{
  "d_model": 160,
  "vocab_size": 585,
  "norm": "rmsnorm",
  "attn_scale": 0.177,
  "init_std_qkv": 0.0449,
  "weight_decay": 0.068,
  "warmup_steps": 247,
  "schedule": "wsd",
  "decay_fraction": 1.0,
  "decay_shape": "pow",
  "train_tokens": 147300000
}
Each number is 128 + 32 x the weight over its row's rms, rounded and kept within 0 to 255. Layers, rows and columns count from 0. Numbers have three digits each. The size before them is the row's rms in percent of the matrix's.

# layer 3 MLP gate, 448x160, rms 0.0995, rows 97-154, columns 0-79
100:146070128117090154163120106124090097109065160106171135071187111078087132091138102187165124120156171115081133059174147133121149089058092080092103139123176123143114164111086135101163132123102143081141149167144167102111145132155107141142137107
101:099120154155181073200117171167152136134140132166136115106081088135115115125096115121166152123093157190171060098057147159122148095137118137127101133080103126150139179103110107105144121163079123144089130157152142104103109060129115161105147107
099:115123136122074103097171082083106110102165124126154150074152179109079149145072105084129087125160135134117093142136018089166112117135110119077129082152090143136142190125121124145185087127114130112185101168150116109170152114207125110159135108
100:095156146110138108106158074142100143129119099152140153159165141107126124119113134096120093171172131137137150188140138094164167149132139075139113143131127103038122075091137114061108099110101075196214170102152149118177165117158125188160069092
101:127160146140135098177195079100138134204133159162140146153147089144117051106132086172103132106114136164145081146166155186125187164133129110111110117080115136171167129122137136150052195185139154091150069110130168117115113110124119139084158043
098:188110162137111077109155150127086110178115133090103112145173160150151140120115202112127081119113107121123118087135127076121131071134050083056129070125165131152078087135121130151121138172169136160137131065091115170119178153108079112101175112
098:175107143095126116172099108108177146198126174168138178146075157094150093166104115112101127105152130083149117154099154126093145140123086125149110193165119178096178080068094181202124094135165136112045170102165107155125154150070067065046152125
105:156194100128085076141174152130043119097157123177137128103149137158112122174136150120150115161066165104165116144161079142112101119162194155090165177148142171132133117178134068093101095109135152108100167119070155083180146097140173210126143120
095:116130205126154136128147133146158168085129121082185089114060093170115166142073144119162109162074087180174156150099115158130110085194144084124184125191141127104147137148095158101170148157154162155118126167113155165165166102161106077132112097
094:085149168164133099099067116149137095137131160131095187148159124142157174112150117193192145120092148164135170135130167122148097151048119086119101146064092063116105147098122130121153150173094132155116151119087171160128147138122161115175076152
093:127142099107151141188127121172165131106114154158193166100164165069107085154146155149124077127133118099121167065105063119206149133106136216115117147119112088110160126124088138135142149167016111145131133139103105155181111175096114124103111123
092:093148146115115061165121148104112161138168091034111108094129138078114066118159104143100172099139146129159124141131082103165128153118107076169119153172092096166133185075117126158128096123137164130103099109124176055128150174148157054098133143
100:166162096181142115139068101125213107121122114136144074118150153098153131098152163112138156112157148129129182156119134115173181113170102136149091135119119107119173106132114117087113170107138127177131092139115147127121147170147114143163155169
095:114134157132176137172111085129125113125164184103106119037151176088118160092110067178081141147148158091150091132110114159188150146142107085107124136106062139084110191088114100120149117137099142130138135178159170174144152108104140098163089091
093:099161090166112103108165095161114135166106178145098093101126158108118069125143122132146155169150127118122035069103136133153133166152168109118124112171163183156140139151099147108116135124105142096144165134108162197145117159187110129156125147
099:137148137137141070083120105093147103095152183127146097136138107104117160151090103128126207126181074117181111160125110105127135094185156091041162141069149151157108175153057085121127172152123215143192083166125188114107133154115129089157094117
106:129141194084130123103097112174108176107140140082143157105146134176094089135115192153130122104129131149103107038157065153146146092087151068128148101108186133111163166119129052173190112123127083110100130159138063066125131093156135092148150149
096:102180140131108119128133114131147072109160161148139107081136183096173161138134090119110160156166218076174110161129154118177145105151161086099142173125102150153125112174098063083171150133082223137143102102116131153191085124134149145121153110
096:122095121190155130167092131149161131124123097129151137124161142132152117096103150118204066215123088143136136124072070083143141089125121146077073152151146118093108159166141080127154091190169106111078158136109127115139130099160065173133116111
099:104097175153146122195151102108141102172167147127104122159125140124142165140107110125114164114134130142109120102083085152167104128157130142144148190108132069071123086110085122156059137082121206090157159146185128069090160141082117062143160112
095:143127177173161118166080149107096124151090154207118103083180169115148062107144095108160175142093142141147110147120158122145093159125178066111126104074113126100111130102091129119165144143167184115120138093155117159131116101173104053155090143
098:135098172132154178148128147094167099089095152129159126127133139093103137150141123103100155117124143094071149171156098177127093096146099129086148165103140140127116193088105122156177145199129130129132078149153204126047151145128147166121141153
099:087107073155115092088092102154146047086091145093093168164133150090080129077167099131138143127095158167148136101153188096135153109136147158142114196136120094121112134222089122098221096161107116127097155117097123144096114104089141095076128161
095:146154169178083077072088107149133158105054167134143113129180150106164148096124109140127106123127091129120162186146085096156145127095081133146109137068074142072136138150081063129129099102139172111125122128088143144166175112130125119152066150
086:145095121127176131057087131165138210105134086138165099128175166056094161166180153130085126116114114123086138152083091111135166071078086120129112086112169117084078148135085132153148155127125159128108106168173149178072093070109109148079157196
101:111131122160114128156162102129120144138128136089184136121149131109151144090163176148150081109122160140115149128161052085119133126074121126152139178066131082182186124153131107081083166126130161162159180109088149168094125138120106106196133122
103:118085103136120065094153098074156108119095133061130094099145153108152099142121078151113098090127114183157105132096160111143137138127099128141146085113058121118047145175079172133150131122169087181156129113152124089138161086200101154156134145
094:111201087137148078135144130181098110119129146107159142099113120070150130092116185144149154108107195096136082076083091089146170165086105132114174137098158157128194119129139131107148104103064167156145168160151128131110137078157118069102169112
101:081157144192158104164142154056115114142183081084105097106142149136110155182134110090094181162089157132104175191131113112175127152154151119138123130149112127079127100101081029122132145143123173112162142158108161130130122103129177134129130080
108:136125157172124087085054140089138155169107135156161094085112139150122121146156154158190106112145087119090124092122157112174070150150089143138165174028103187174082156130134077186181104120135109138150113189069108116142086100133098057154080102
101:134102121161127110168108116080161098102114141138113089121118130157150073103161107088085112112124116145141128129089155095100154132165130081173104140158158136107163093157096120113158136142089130105083118090080140104166121125133095128141141141
101:125138083160163151123132074087091144103077108147184139090191093134126140071136146061114104137135117146112105048098082148113101159164083148137167152125089157181159172080073139152120123130089135112123115137123098150122208207096167153103145222
102:158128108194124122128123147072149181134144166151137107121076122081119106110065135195097127131127090102138124052140080161115109134092141176081099143114102148142110154128152130164162176116149182186129142109111117108174140156107141127071131151
101:166127096142102107110129052125182119178115130147104074121122198147139072148185125176112117115077139157088102122139161162096099143144112142144156120177172111093148089076147092097177156150157102151159098118082119140141069078168146125134204141
107:117146125120156130113138165135203151178124114193131187075159152166208135170062121075138112108141119113076136110147159126126165085168165160114166103120050121080161088083061180164101154120117140074115110168072118123161097146112177148136080141
108:173148117104154090123075095103129168120134116102175202075108121151129136167119158106152112143157169123144120151059158125124182148104090095113119169083111113133091169152113158175141093141146198108110118112105129190159136132068114176119142126
099:109126152120115119133131162159128207156108133115135104120139172141200126123099130135199104162098115096115138133119136100077180149084175122150122108102163108135179123125131099095183140132085191172169134156108120129123159075137201105137182196
095:123138113115063077113124168166163105172113155085158191164112132118128065089117120126103083181079120149100121116175174125144130123185143121135126107169127102141111139029139107087128111169122121123132115124103111082156159120098164095158095144
091:152058098171078122125100120159175105164171095100084171081150117072124136034128079157159117107086099161135116129108095088176162082125128143113133111069084088058167109123073066098133121125130221162075189098157143126141137183112119154144106128
098:142137140095159112119026083135161122131156072142109185094154076170134191143151124117126126166075220129110073108076078110145067141181176106131160103159155078089073138125114102182172139097141184120082139162075124102138206142113174105130165086
100:113131155144114110170172102164124165138148065116141082077117113147135112104117191120143053141137158121127100105070102116153127109131104129088171104173130063165132115166170079107129033173079093106122133165132130122135142061146103061192160099
111:133124105130098088104175105121150089168173172100111097041179153170069121161104100119090156124128139110102097136058083074186146041157127154124180118118099162104124094182134086088097143150159177183116133075084139150123129128080121093120124116
098:102120130096108140112174115105194132106100161119124129142127130107177097111086131139106136165156158109097119137110169133120123113099139146154097140114153142106138123129057218080142094087121153179119119106060155116126128197072172146088095120
095:137127157176156132135054126166089121175126137101154120117118122141152109108091097131147161114135108178148043091142109120132148105144117078076135129146099117114110128109151070219107162131110144125078133124142171118143081080178107146104093183
100:128123139206146126170086119092155155076120149132075142128123123067124101156114112123066126174116070101086165162100122090104117168136104068103137126050115106170120202159077132161153131182174115127086071136086109131128106159049173077117122109
099:150072102103127088126141142083096125166147168100156161106151076143104104108179127117148121119169172144177096129118125066099105135128136114143090162138132093132078179115123104084202149127104167118102106164158071105174129163114150099109156113
104:115156131159122098152154182126169111144058062139142154119115117130151174109153183122143168161189144106170184127130172091159194134108177145108127096112136129138150110113118088114108118115170118155101181089137138166196102142125109145134071153
095:140104123117131106150121102074159120171126125160152172068117161132168146061156168163074150147140146108120083109112131159210116121128080100109139123102107148078118142116153076101152153083129175098144122163123096107098173108158134100162060169
104:106110151163156082128140113151218142133132059102123067155182129056137175088094159166128078155144150130169086173115126130170142079086106112162088096101120166110150109160199149130084080164120119099076158094116123150113111051162116148139126127
105:172131137121153165127092125126164169098170133134121154142093179106142102140131142155146194093119116190131119163108128069174174126088156114129191125097110090121144119088165082183116132172155142153101104138114177133109172176105127103098138087
097:104113127105153128171131157120144144113100112097201169138111142139115128147138112142156139156122209109097094176137070122128081083190164124172183159106120124127058133078128076189167065154135139101139127182140125136150180149121155131124147110
107:174148158173142060105102152174116167142092146115161165126139071126114151125039204116143183155156102146136157116137102052150146170042136117096143124121145117173115116178098161124136088159075133135115081090095135192178132138112139130148080141
105:165151112136162145132162124086087146116174194108156116108107145090110092134099166064105131151116099133117123189155069132123136086191110094111180168121139151134111154112067091141180191119097122127160108142175127176179160153102189122137137151
105:123165157124126142156141136165119093147139080180086169129197114167147133148190123143131212178186155156173139131121162148193161149111141138095115143139073101032090079137079134080093154143125119147105158130146122173131153151157092130111139090
091:111158154199167140161065129113073162129115141152140118133163209107141129169111114117113163076134069103175091077134089080126147195104099081115082129130133178104162147184206110129147111148123143125132088130088098114122125139147122155125080140
108:140119121122098121160093118073137132132122108158106161058100165123128154109143124116137086112107142104181117138111131080106108107127102184130080130059121125092152156114092148121119084184193138132182133142124147152130112114107101062045176109
098:139135114134127127118152151099152108096139121156130147138140205116130111134101049080125124118126114068155153101100164138168103118130071146101129130082107143109131125122115126144106162109135167169072158137083114073117102144116162120091089105
093:135111091087146116140130120188104088148136151075129174113118120089117130067136153109109105137106163152162145062041142085213122158109146088187123099151115147142125100133102145150084100142131114213087151079127134137106129200107094107118098156
# layer 3 MLP up, 448x160, rms 0.0946, rows 97-154, columns 0-79
100:140116206155144142139138125119181149115116125116148139153151117201183112165080134121197169101126138135113130106133150161082182165079103116104143153119156083121115108106115171079089158134112156175095126104151126151101091146098114160099133110
101:193120129138101170096081104122096126135148124142127198132179172086117150111154190134093127148137143101110163131164121107095100111097131141095135111119153116101090115181125119211155107104179129181144125108080086133163121179105129089149170154
096:140147088124142121076148098150111061076153074151126175154105081177100128158142168177193152109130122136121143085133168144096136096127103109120095183133186129150075111159168077124079128143165119148070080135077146147117090125067140155037121123
105:149126141118161112077137108188133144153177120055171136141117117120149128102177076118082144105115142159108101063133147139127107149122090144190090118077142125131120118186088176126152121134117132102064165141155150141119131166102176112150125188
105:119086100151070118152171022065141102145115093100128056087105162173113191096064095115149140108133157128126103182109108148142148103182150120142112129152131170138123098122156085172140162127114122165129094126100169120184139124185162134129165141
097:151154084127104110075148128124162084098116149086113151154145162089128114143151091108145114102128148131167142085120134183107069122063049086149105091110169138130090162149072115127155129121149152142063122127132175158120184131135127130110134099
104:134089165166161096154098131152136092097191164117104121119154106160131179075113109115118126118114082079097181115169109147185156130185144163092163103114172130144127155119087093117098144158138096181161119105120137160112097161146151177150158152
104:212143155123141105172103154130080147128064148119124115175171154137153182126182109150123172082139167095150147127114143160137077109053096135154080121077152123111115133111156140105121086098143125152104155065126075103116133108156169196102120135
099:078078102125140167101150098091160219144114140066159075160088141095158161136102147131076186121119085153202105143113137158117186092128126089152127073138115174077136076070117191096167104075193090138126097095171143103132156093115121122102138165
099:188129185124140138104112127124109177139128195189107116143107134090155155157101125189085109128096095090171127092093139118158141176139071131152086086119101135204166146125153081136114107124107099118126124134129109183099144116127145072160120123
094:130144133177086155133171133101141096162156102137124158146189159160175095110100116103116215180139172202115084207182131073091109152125147105107080087100115103118103153129182114097108129099176123157151172121134149106083119107109108117153128103
095:172102124133120138142120115144137115103102210138111152097082117104117140079104136085123119139139138091099108161152099144132055079159173191100155084166128087129101152192121072111132177130108156140134160081105159147182112150062102176110159096
088:094114217093159177169111142149078116181126135119125197125103140172088127080111065158119152145129184169151076068092098141125099142125163173104143102101097115077124114109135106187156100159128147137117164107199177135104164115147149074095206071
086:120148113119179103132135117153110124109184137162102097093154152060093163121087089151083121111153145055164131132089125137140159155094079103101110125128122149157134147140146119136125108050083173056152164158170115160120136125110182090154136125
088:101108127122148136101141132081143108131120139118138142157045160147088154141107150152125111105145139164207130163171116128087109113049074096153105158063085108092108118152110120154118124087136094115109138068159158144147188111151140151138138161
103:166108143122100086072105127151114140142099152154112147167180133184205149100113148108155068119133153187135118112101173096120121129151143142085137166136135123150175125159167143114180134109111101098151120109083095140119119134114120164154089179
103:096202173108125139127093121170125190084209120145133171124167153170126209107131141112111077102176130140155129096092085141133132143154140107111114162153148107098150150095085122145140088106132082111122125211138089102098116102091175117170188161
098:076177093110117144128160160160159124073197139144073165118122122101174191136126096091080205133116135066135161158172149149119164128178166134128120187115134146161126114154083093067169108114108154111166127142112128140144093165078136131115127119
096:059070127155160127161110156074077147103141083130096093125174189185111109101094105134106109126133065091151114203114100106124155092169078138148060120127130134074069137141167064089114093114145092129129144167116094124128152132148113128137129090
095:152134101160140128132147186069159124110075095114146151105119143192108101091163126119135098155127102172095088201221153111125147184134165091108112074111119195125109103096149116091177129175175116130105118075062178124132131104160150184108053158
094:149143089145128170134099133090137114155134156115174120152163115166128078127157130160126166148113141123105160164182164162161139103127098150136107103123154189066080139102170125093067102089154090141030105089095109110145172126132088171156051181
100:167190110135101102116096155143071155131140108149068179155164134138054144076176160137107128143127150146136163100151146140126151139127088136151103129106081083156159147051160121149098085105174100082113163164154115128092156143114098054160191127
099:141153111110122132102118146090120186102149075062113102131153142135093117080116136129141132153159168113137158137162137166098107112090103147131111126174132119060152149096100184116184147129183129147083140119113117067147113110164075115061116153
091:129151117154086109072109127135134194136085161103147080104110168102134204116131135159121120112130090091103177235151120081130162136098094162126072141060079166086103150146112069143115091076105151121114133092095158085143176149114116132124051110
089:188099129155118119099126115127149184117145087102147134046186095135158121121139071103121110151134122113091119137083079079138137092205166179130137031127147099103154177169108078162145235161078137122149163149135153157126130074103150143103071152
101:183086093082107097185175148147063145101089130124141141143109166105088112119098133122147168198147171106143113138134103146111050128082062097150184102162122122118163151062186164194140064103112101066086166201139107075175135084157075156102175149
098:070082077151118078133132084113148128109175166100141081159177132155139107160151164141141174148184127121111123105147180069108134141136170059123108111115113115118134120117096100049117110087101132142162114102112106159146154138127109107112113135
093:144153125139073148142089086130117136135133104151134110092143071184119143151132092102112154102162111161085124127163120142120133071139109120113050178152123074156125121131151095129126135108182130188157063137125199146185176199092166138199163155
101:128103131171128147139114079113107112169178121071066136123143156110142159118131164125084143121120142106101152171154089105148119198090108124152084151166124105129081103111093117149105173142167196143080104147135086176164071163157191142148145140
108:126167118110082098142153107138133121105183148133110149140105084074140131087071110088115126101090148138101131149145143098114132203161157129204162143115121091119129104055180159085128121072176171117136123135204108130128182141164147140169123150
105:104145091102181084140136085093159058160158155154116132136147102121181048106150143104121058091119149193149120098129139156153113132203134144141083124151176174104103115145121151154112136116160131079084178104127153153154075076147075165126176136
102:133089170161076162140118118156172143148112167165157134137070077176130117155158124116186121141122063122147197191187184102143112117130161167120131117154144134135120091229144122066097132150148116134111159102121095136119040147151094088085051080
103:160121085204106123170085139060158153181134159095124126131068110107140070064069141187118116118132104104106127078202114145124097127116174140116099126101074188129094126140125153154121136146126155156116162069118148120121155141089152094120125154
105:121101130178110111133116082157209105099133173157108166148114063083110135201148172106171158169105119175162108130111166153128093117104195139098180180140105068170126152126113138163088098099105136201164095118083134138143116133154143168156111126
108:083193141120095056104061101171102103143150112092070094137105124065109094145115067177091166080149120173061135122077058095190146158116134094102123097117107113142076142181153135130103124127094174135120145141155146086105129142175136139134110122
105:063093185124169134189153132128158086150123134135160093133163130146129122074147103150132153109093144173140158129131116136106111139130138164107121090159132150146120114132147057126124190134115067149149094116126111043116086097180148110156137098
101:175137168172155157092131159190086160080183073120165119116154135122074115132161089132157143176092157152149123136074102154167210154163096092098143111124153136146159130181051133140137148133097152076146146155151162140120098097143096059170108071
103:115071100134137107159098152097147074182127183089125099130101126140081098102126145182102141057096072145144135069194125087129124093101081128133152164113115175136149137105107149059164139146120119070085158065159161107098125130129125060150128157
098:138184185110144121123182142138107148124163152157150115115064113081094133184080151133082163156167084134098163108135131197131153143121156126126140149216184159177122130146118144150085122077082117121188074170101130085146159101148097095088122124
100:085122092149098107127118097111159124167193187133135137119109160076106123129077148196145177154114133104167112078100121171108125128095108065115145095143182088165093151131142136128096129117115122009128109146103104203148185128176127167196071170
102:155057146168129198095142123137160140183143108172132114146182089159147113166099122088112128132111093088094164145140161146124123122116139115171122146069135098139160169194141142201116167160117123154132068140091120142156088115139135108096122105
114:104131138133099146158080137103110197115094096159143150161116110111166143081147119102180094155144123148152107136199134191049098193143132116169108172154132078127083154123118151175132113101105104107139154159147151122162144068195116208130114123
105:133132190121090159142139089111158156092107152174089160105121157097135166130113112118138181224163114169088140117099111139089131075082110123110125174150144154147108161202097189146148126093101156147098089161099193129123133126115127117078116120
095:146165122042158121123170160151191109115095111128081176094112110186124149095152114155107143115084107140077120143179137112126129171153111139154076097135119124086123130133100111086110134102117142166082130089134080130150167201122151117089123134
102:121149118168108149082176165124113226127072129117117092125061102108155100178149183116142063095120069131118118182138092086134183104135151135146058055126101176152179127116171119122096143131088134169173075129087095132167122128103179095150099125
095:133106116131146151163102100159095066132179129124103120119076189162141121117122144133103105143120139121092174159101162211185171107080144147151145130128142178150131098130144167171131124108108139141115137143123076145085189128121121145154067115
099:201096116189146096139111149110145137126136134109139074112110105136154119139089111154137078131167174145107054117145087156140146161148100124136104127142167173102169117149173134141143109115100171105156117139127105126126170174075120178102167212
091:089122089153108125128127150158100086154131175109075116150128166073114138162096120126136107103129126109111154135153159093120109184051116145121144110121102118138131131147101173141083189145200083114116103104164125163149097173151117147086136110
099:064108146099091173161162131127101099126105195140147107108105105158116135147157093108129125166120139104162141084094082148144104142082125162113154181105134096118133192104085154106163089168124124116141141121122096196124149159145091089156119095
098:139147115101131148151146143122200200102085130148157145164145139106140079100156102101136108073176060124121186181141150103139171158098141101131194045105114086115108104133132140136064151159099096163169087136105157172109092155139056184152149119
104:143080096112125150148120139171089078167127114155136169122138109114128112148091115105096164123036137141125188119124145138194135075163151153187123123151145069124144115135093159150128080127152180114054096084130138147207126152131151128119144151
109:122134053135132197130135125081156177164139119088111119164154125122140102137176062102121074087146113152121092203172151146184139141148092134160106154108148078131092176043154130108069134116142103141104111124160103109108126110151143139122159101
103:156138132144170122122188123108153142120138163124093128067091160088170133158092184054154116101123069079064117151099134077066113145131066164122155187139161138147138109073093127161115179099147123125142073128119120132186131129126175178120202166
100:172133142130136146134140115111076171133167193111157095146065128156116126099131089168136105158123121097078107173146098115167103050171127147120167077097194119146058155102117125143189145100099101167126155139149139022130087145089141068092098148
088:099109125094122106140085130106224095162168114143127136144103107106130159125168136105181063169101156151091183136122144195166073118162126200148111119109126122138188124046111089113114162110133108160114172144112169096114114158110145112126114085
105:177119125083114161152099101140149170082178118175120134121118153089084137141163092146097076139053124104134156128065094102084123073122084129105105183101130175106174145133106119119091123170083107153117175165109158151102147104186093093118135135
101:168119139110156140139149102196116118116101119159139120118154159173163093116161086091138174159128160169137116159103095106164117125139095126103180125109128080139168171140108150151106153106190112099176129131141176079120130137168111164119149115
096:122111106077111168149148149125140114171170086113097107125116090125127183120132167099089125078102156125099161138093167108169141168161134150190138129163149074095123096135090156096102111175081108173117144109152077086117094132082114144037098134
# layer 3 MLP down (transposed), 448x160, rms 0.0863, rows 97-153, columns 0-79
101:176076146115142109147186149049086124133121140098184087085126127128118205161099114150145133159152112135109174101155174118099176122095127114125150184083140122139107138053141102114157158146139134178104137102104164143063150127119078102103132140
097:145164172152116108110103111138152115183152093127146091057146121097154088074120178109154145156115145101145126126144077106119120095131127150081176105128101113059094081147136122170185131132145110064158149187127190134207167128120092119151167166
094:138090140104115090096099105109158058148171145160127122043049125069144113108161063147143147110135128170134095073137089143142132158135117162106115126124115114196149156085162138124171143180170113073166107162242161136189094071114112138170110145
104:140123125105193155124126162145205130089149158101147111107136069139135088190085112131066126133110163179167108120120123153161083069181062137075126102088163126136115146195081209123119109134201182106125164114165084156135064142072139116143102134
103:151093142134166148164170121085119074186181155146180130131133111185124052089134073095143122191100108102118069144129120167137152147081132139115146106136142179146147142109058104098120118138101102122154159136124099129075122120117092150173110061
105:117071096148123167095090103125128136117108182126158126148106157093110117142135125152157108082034060154153144110179128116179125139115135115107152074154148107124077126170138175127145166128161067118096138137172104089067115129109142149177134145
098:102119084096132109106106154100101208096131166100158175071096141092145132159122146096149108118144117102131166185166101152125169117174084156101122162176173144137177025112198148142139203155164123112128140115156129134138095096114045124113148133
111:087155136164068218200133152164070178133086104142081139136117110083133063174159126153152139116116152201093106125152127200108128137141111168167115125155216133149157113114150144126129158120083181142116079111123150082076128073108114123142167138
101:092066114139137111147186129125069139127061100168041127151162169108115098134110174132116116110120115098155091140096096125070157156112046147159066131106070093113116141158103143168068138151071100123113108106159120123104052130114080150115102088
098:083090062139109125146128116096117152101144091140104102172079123147129082131113130097126099078119183115113104102120133150114165138188089174109109134168201128124095129169167126192086160085147044100151131165155125186093142109121141161088102136
096:119060109073127191157111148138139177110137081146142158141206109137153078074111141157108090150114113158157129122184125111122125137132147110203067133096127114113098124106103170139097112121129115104167171120134119145162134141193131107099086122
094:125144131106124131104147126107090095152178135218156135141116140108108098100104115076147094148152212127139102131110107109108142159159107130111180130146116091142122102088095148111123159066158138076135143105136133111167163152096155153112067124
093:148140168118149124100106183118171123083136114203185183078130103128101099126139118143134123184102154147138069167049152119166080093130072145121148068138122124178209100119075117163126200190085153158099169134107143123081088129118146126112126124
089:158170087137119166083122150146127152094142152099139117151143129131163153099065101170084104117130127126096123133154081173115162146084167133145157141163148108174148099147173136093099148140122120097201159143187142102154153145085159177089126156
087:150077152139122123209166114137089141156133153158185110021164130127087140099108093159150135139102119135156129150133116108165149100117147113116111147117072116146126096113133150083085097049167139124097108138082141126210168136160143145108137164
110:117115138146130148115091176129128154050159089056182140087058076118086148096087164128146089110141125135042130093138155122089131137144163194183128136128135123141115111116143085137129120167130189123140136136137118137034146084095135121158115149
102:135088155123149164140197096153098117135172146177177125115076152123149178104139151086088157074131107085184137160037122132109120177127108101132033082097089091108146154127107131126150127114137063096119159131117100133121130110073194142153154118
106:092112133039132152169132178117148128066187087079074115159182093140109192125179129079074150140132130122120191119110215072110103097126153158198093168132126117153131102171164142139135100075077138148076100114159106123127071143123140137113129144
099:069070148105147174059184147105133209101146145070079141145125130147084132072090113143083111113177123072092067171151170148087075164165130107196042088123073129149099116156124170130136137164061115178187124131116107101046114101149084105144194105
095:157108169073126145159185143133193090181097145078107097137115127160153064073168195132190114140152102121146075184115069085129165138123123118161156099074149093114098163113093128140150163218113128124107084101171142119174144151127153107118116164
095:168113127164097139120107162123149097134143084194114126027085141083118147081102136130137101067123139117163152157129135070207128184097089103138098120124147103109118115088085109106078116140183110193161119140113145145129133052151135067118043170
098:121156160189107114155105133123127126157159151127101177063130123154124114169154126133137137084124170121116161086117057101125058119180127083149106178108188144120077101134144160118107096155150143139179097167082141138131124185125090079125177151
105:126123121152104102106103117109129111123101171163149146102214119113119121196166124110166124161107141082180127113119150112088138117126136130118176108072082102113195120153112095101188067106081170090134056160052107145115102199100104147158123077
094:104103101078116152101122123132126212147111083130069006150104156125093165140164118132107125134203102085102149167168113138101116129086112128144136114145169115169092172121097074111125110105165075159118126092165127037074167090082162078123069117
086:114138112112113208160115165144125174088159143121086115119139139105076255147106110137144087070086089131142109112139081107079141122129085112177104118140130109135119149176124134117145122168127116120080120149119164157088066102136144153093113136
104:141129162110128179058117114088172160157168165128128182066095182115130109128122123127087131154112133120142082139088100126104113151142170097114134127112103151139103186091150112095131133124162075142151099134125177106109118104209150114181169165
103:111169119151095205132117106117121129126127124095102084049146110100189110120162142100134160103154141086079138139120102091143126136171116132161117172170100167180195137105095134111117112148079146132113149195126182124138163076126104097107108173
090:153078124124111160157120123155132135174148128144186121037140140147131176092091096151099115149130133133154160169135150087136150080127138133126087150116087101119122173159081136118111074103136162163123106136114112204224140117113152116115129163
091:086152128125156153155155191206122146120140129065139128177134120157153170114106133110121169095136117124075129127123125179175169131166155171064129139158108130162137155160097189094155112098196156107120079108066155122123076174129149182138149115
104:141120146105101088161148088134080100131135106177123145103164148089133132103101158148129184098118081125083098155111072156101131133137122160100126096145144145135118103127139180103115143096116088115084106133115092201130123154090153177098145110
093:151091051146127114106118146147144125147131152136104114117174049138107124159158139108156152128115118134133180095119155134119116092167160081142066133187207146098146131144148220151087156117177144166114207060100151169134138108204109144090211111
099:157145125098100141162129099129115168151164128164150149116068079074128138129127133104120150095146151152131108183152118050124157178135179137119122130114139152114119156150186136194144124140114098119063140102160143092217128145154208126182131102
097:175142109152164141163138148114128163121072091198113115204114146061141121157131091128106184116134160114207135112171115126160111103092191145149128117105169135100054162187179147133170121071137134093167142120124126153198120126154151170087078097
099:145166139142196141124099145133075135137146039071068098159125127111112082061126142151123083083127112115144125162193120121119177100099141078134100071118187106118159188121152084131092174128121128071138150118143172066110131146139138126095115148
108:056153170143125083062133143153131099178103056151106113132091144070078128128096095148123122142133101127095078142120092070107115210126127095068119200096179128117123197165130185158078135211130201175163178147118122134094108137141138170116174130
098:117121166142147121165092104154148095147132203110167112118166134150132045138084074143163146118078129119179124136169095164139079094106102192082128125079143166124125156118093059185122150159126099136183120162194085070124126100133115097118159135
097:118103076070129101115149171135158117144055165113175192124164089131129133177156169153126102126096090145142159117137174144107132129176173113095101072098103137137096147175095139135097115141146165178120158102114128123159083155123137153152190149
106:137172143182119126069121209136117109119131103118063174162109066149069126182124128075143112139151122134129150152155114145126119198147158093138170163203168109121106095144079153084119140123131135151113081145058124134172091122133135122136150063
092:125154201109112103124128114164145147159123116186153098069092091158168022129116160107093089154210171083120095120140143135131159098155133185126092157163119182115146108147124101147111139059080122116173111127139142115180163120117085121139116163
100:121109060134091188126117073114149104113095149110088173178193117136127219181112142146160124161151213121156129067118088204164119122171158128077156148102144094142132164152086192148110138164187143078137129146052144138102109113108063156129135111
103:119103105169110104023070119108149101177114163167082178130161108140167088134153121138120141125122122117132140139112144120153149114131167138174088120102153121172095163182056160121107164104090158151173114168078115089166062190157148126084081130
106:102147192145184087122108159142158196096127151128168116147136099126117047095109194122170108128129148154131153147180132162080142134135141136152102133134105159139144182068142083124133115061129054108134091134205164168185179141143110145112136141
095:116098158169102111107159133104103119077096173094092114152096166110136228128110097183143131159129085108098178145116114067122151181133102141191046150129105099146118101132113134085148124106125126099074133105125157124131106164065184173116036184
094:081085120135144086143151139192187113082113103121144175104169122152154157129132157145093115087138157103142208163112136110097148113114121119125114133078161133118161088156107124095121128173115120154150151123187154232185177078116087138139125149
108:144184137157098086194221114101081085170105132194130082144085109167178124117134139113100145078166124125131123164161095145144154152164160126154113127162188104151143097173120135123162094053100158132193119124148153137146128143151171123168123128
091:156139110105152136200142128155125105158093171166126132059128173138158157138050134097099164219122181117153125109123151119107144028063096131098124159131155171100155138136138114121129116116089134130141154075156142148138139125120132098129071103
102:150139122104140148146093107159158163196108141111136059141106127054127092153144159123150101109107114104111141179139147142153218124103106122144073084153130140168106152132151148159128169092080185104151153079109133145162162096051158151044143160
096:093121188172129106157127138079193115162146051155090147154107109096123070124099140141073078200147149145124105109164154140168135174111137145115091154116137151165171129112086169140114154098165130100117094181144058150159145174161123158141107098
103:148136115148099094139109125138174110220127116125160121177094164092141124123170111119092101135172158152151157145195114157147073188063114143182110140077098185094122080089146133143139146100113109162110167157134081123102183113114149124175086128
097:154121082098161209158152145103085115125119092090136119162162175201110116096148164151130114151103136183077111136114128158052120134125157132185153118144156128147156124132136064149136107128116126163092070194047184133079079179145102106107110081
104:159101220116150156149092158116095096111153190107128170172110187146157080124141125115067139107141158088115123220097126177141145152143160133199090123080092095142127069137097136165129087128106141121124160142162157138164117100170135107088116105
098:112119131133140135168116078063156162168176117129087136119144200090173000088159134170118085134152133092140096184125108149115130173129099120059175109142156123113138133094119102165119161113121134109111147126182081128109180081120114109143111090
101:148055121132072140093190164147182062124107149140098147116119165130102074120113079144098128081127140083136156091127167131153103149072131112166165148189142210135135103113121135109197144085116071124137151093140153126108135128124091125091167131
095:156127156097120085161140205224123171119138191108205153112181118094116158121173134089097117101136111204138122132165122083148094125134115118134159083119107120168170160164096151114155120135145115169133206169061120136151157139135114112123149159
101:108110192100092105132101177090159100148127123169196151105134134150158009113118123153138125130178186163130155146122177162112083133099125139125081114099132136106134108134118145118111129095146173142103145128123110097212151081096098127194130111
103:095116159117069146172126092136105119088140150111082124139127153167147127131138085105133116158097154159094115167111120142025060087096114133086119180157147126089107108148172076121092132173124150151149161179132183116139116085105143069122131154
104:151110140178169117142166166141055136146121121169136097115164122139151162101156134121163109173149075140097085088155085141162068142115091062079146103045154132126055138087148085113147121100159106143153094085114102111163119116122169122105089143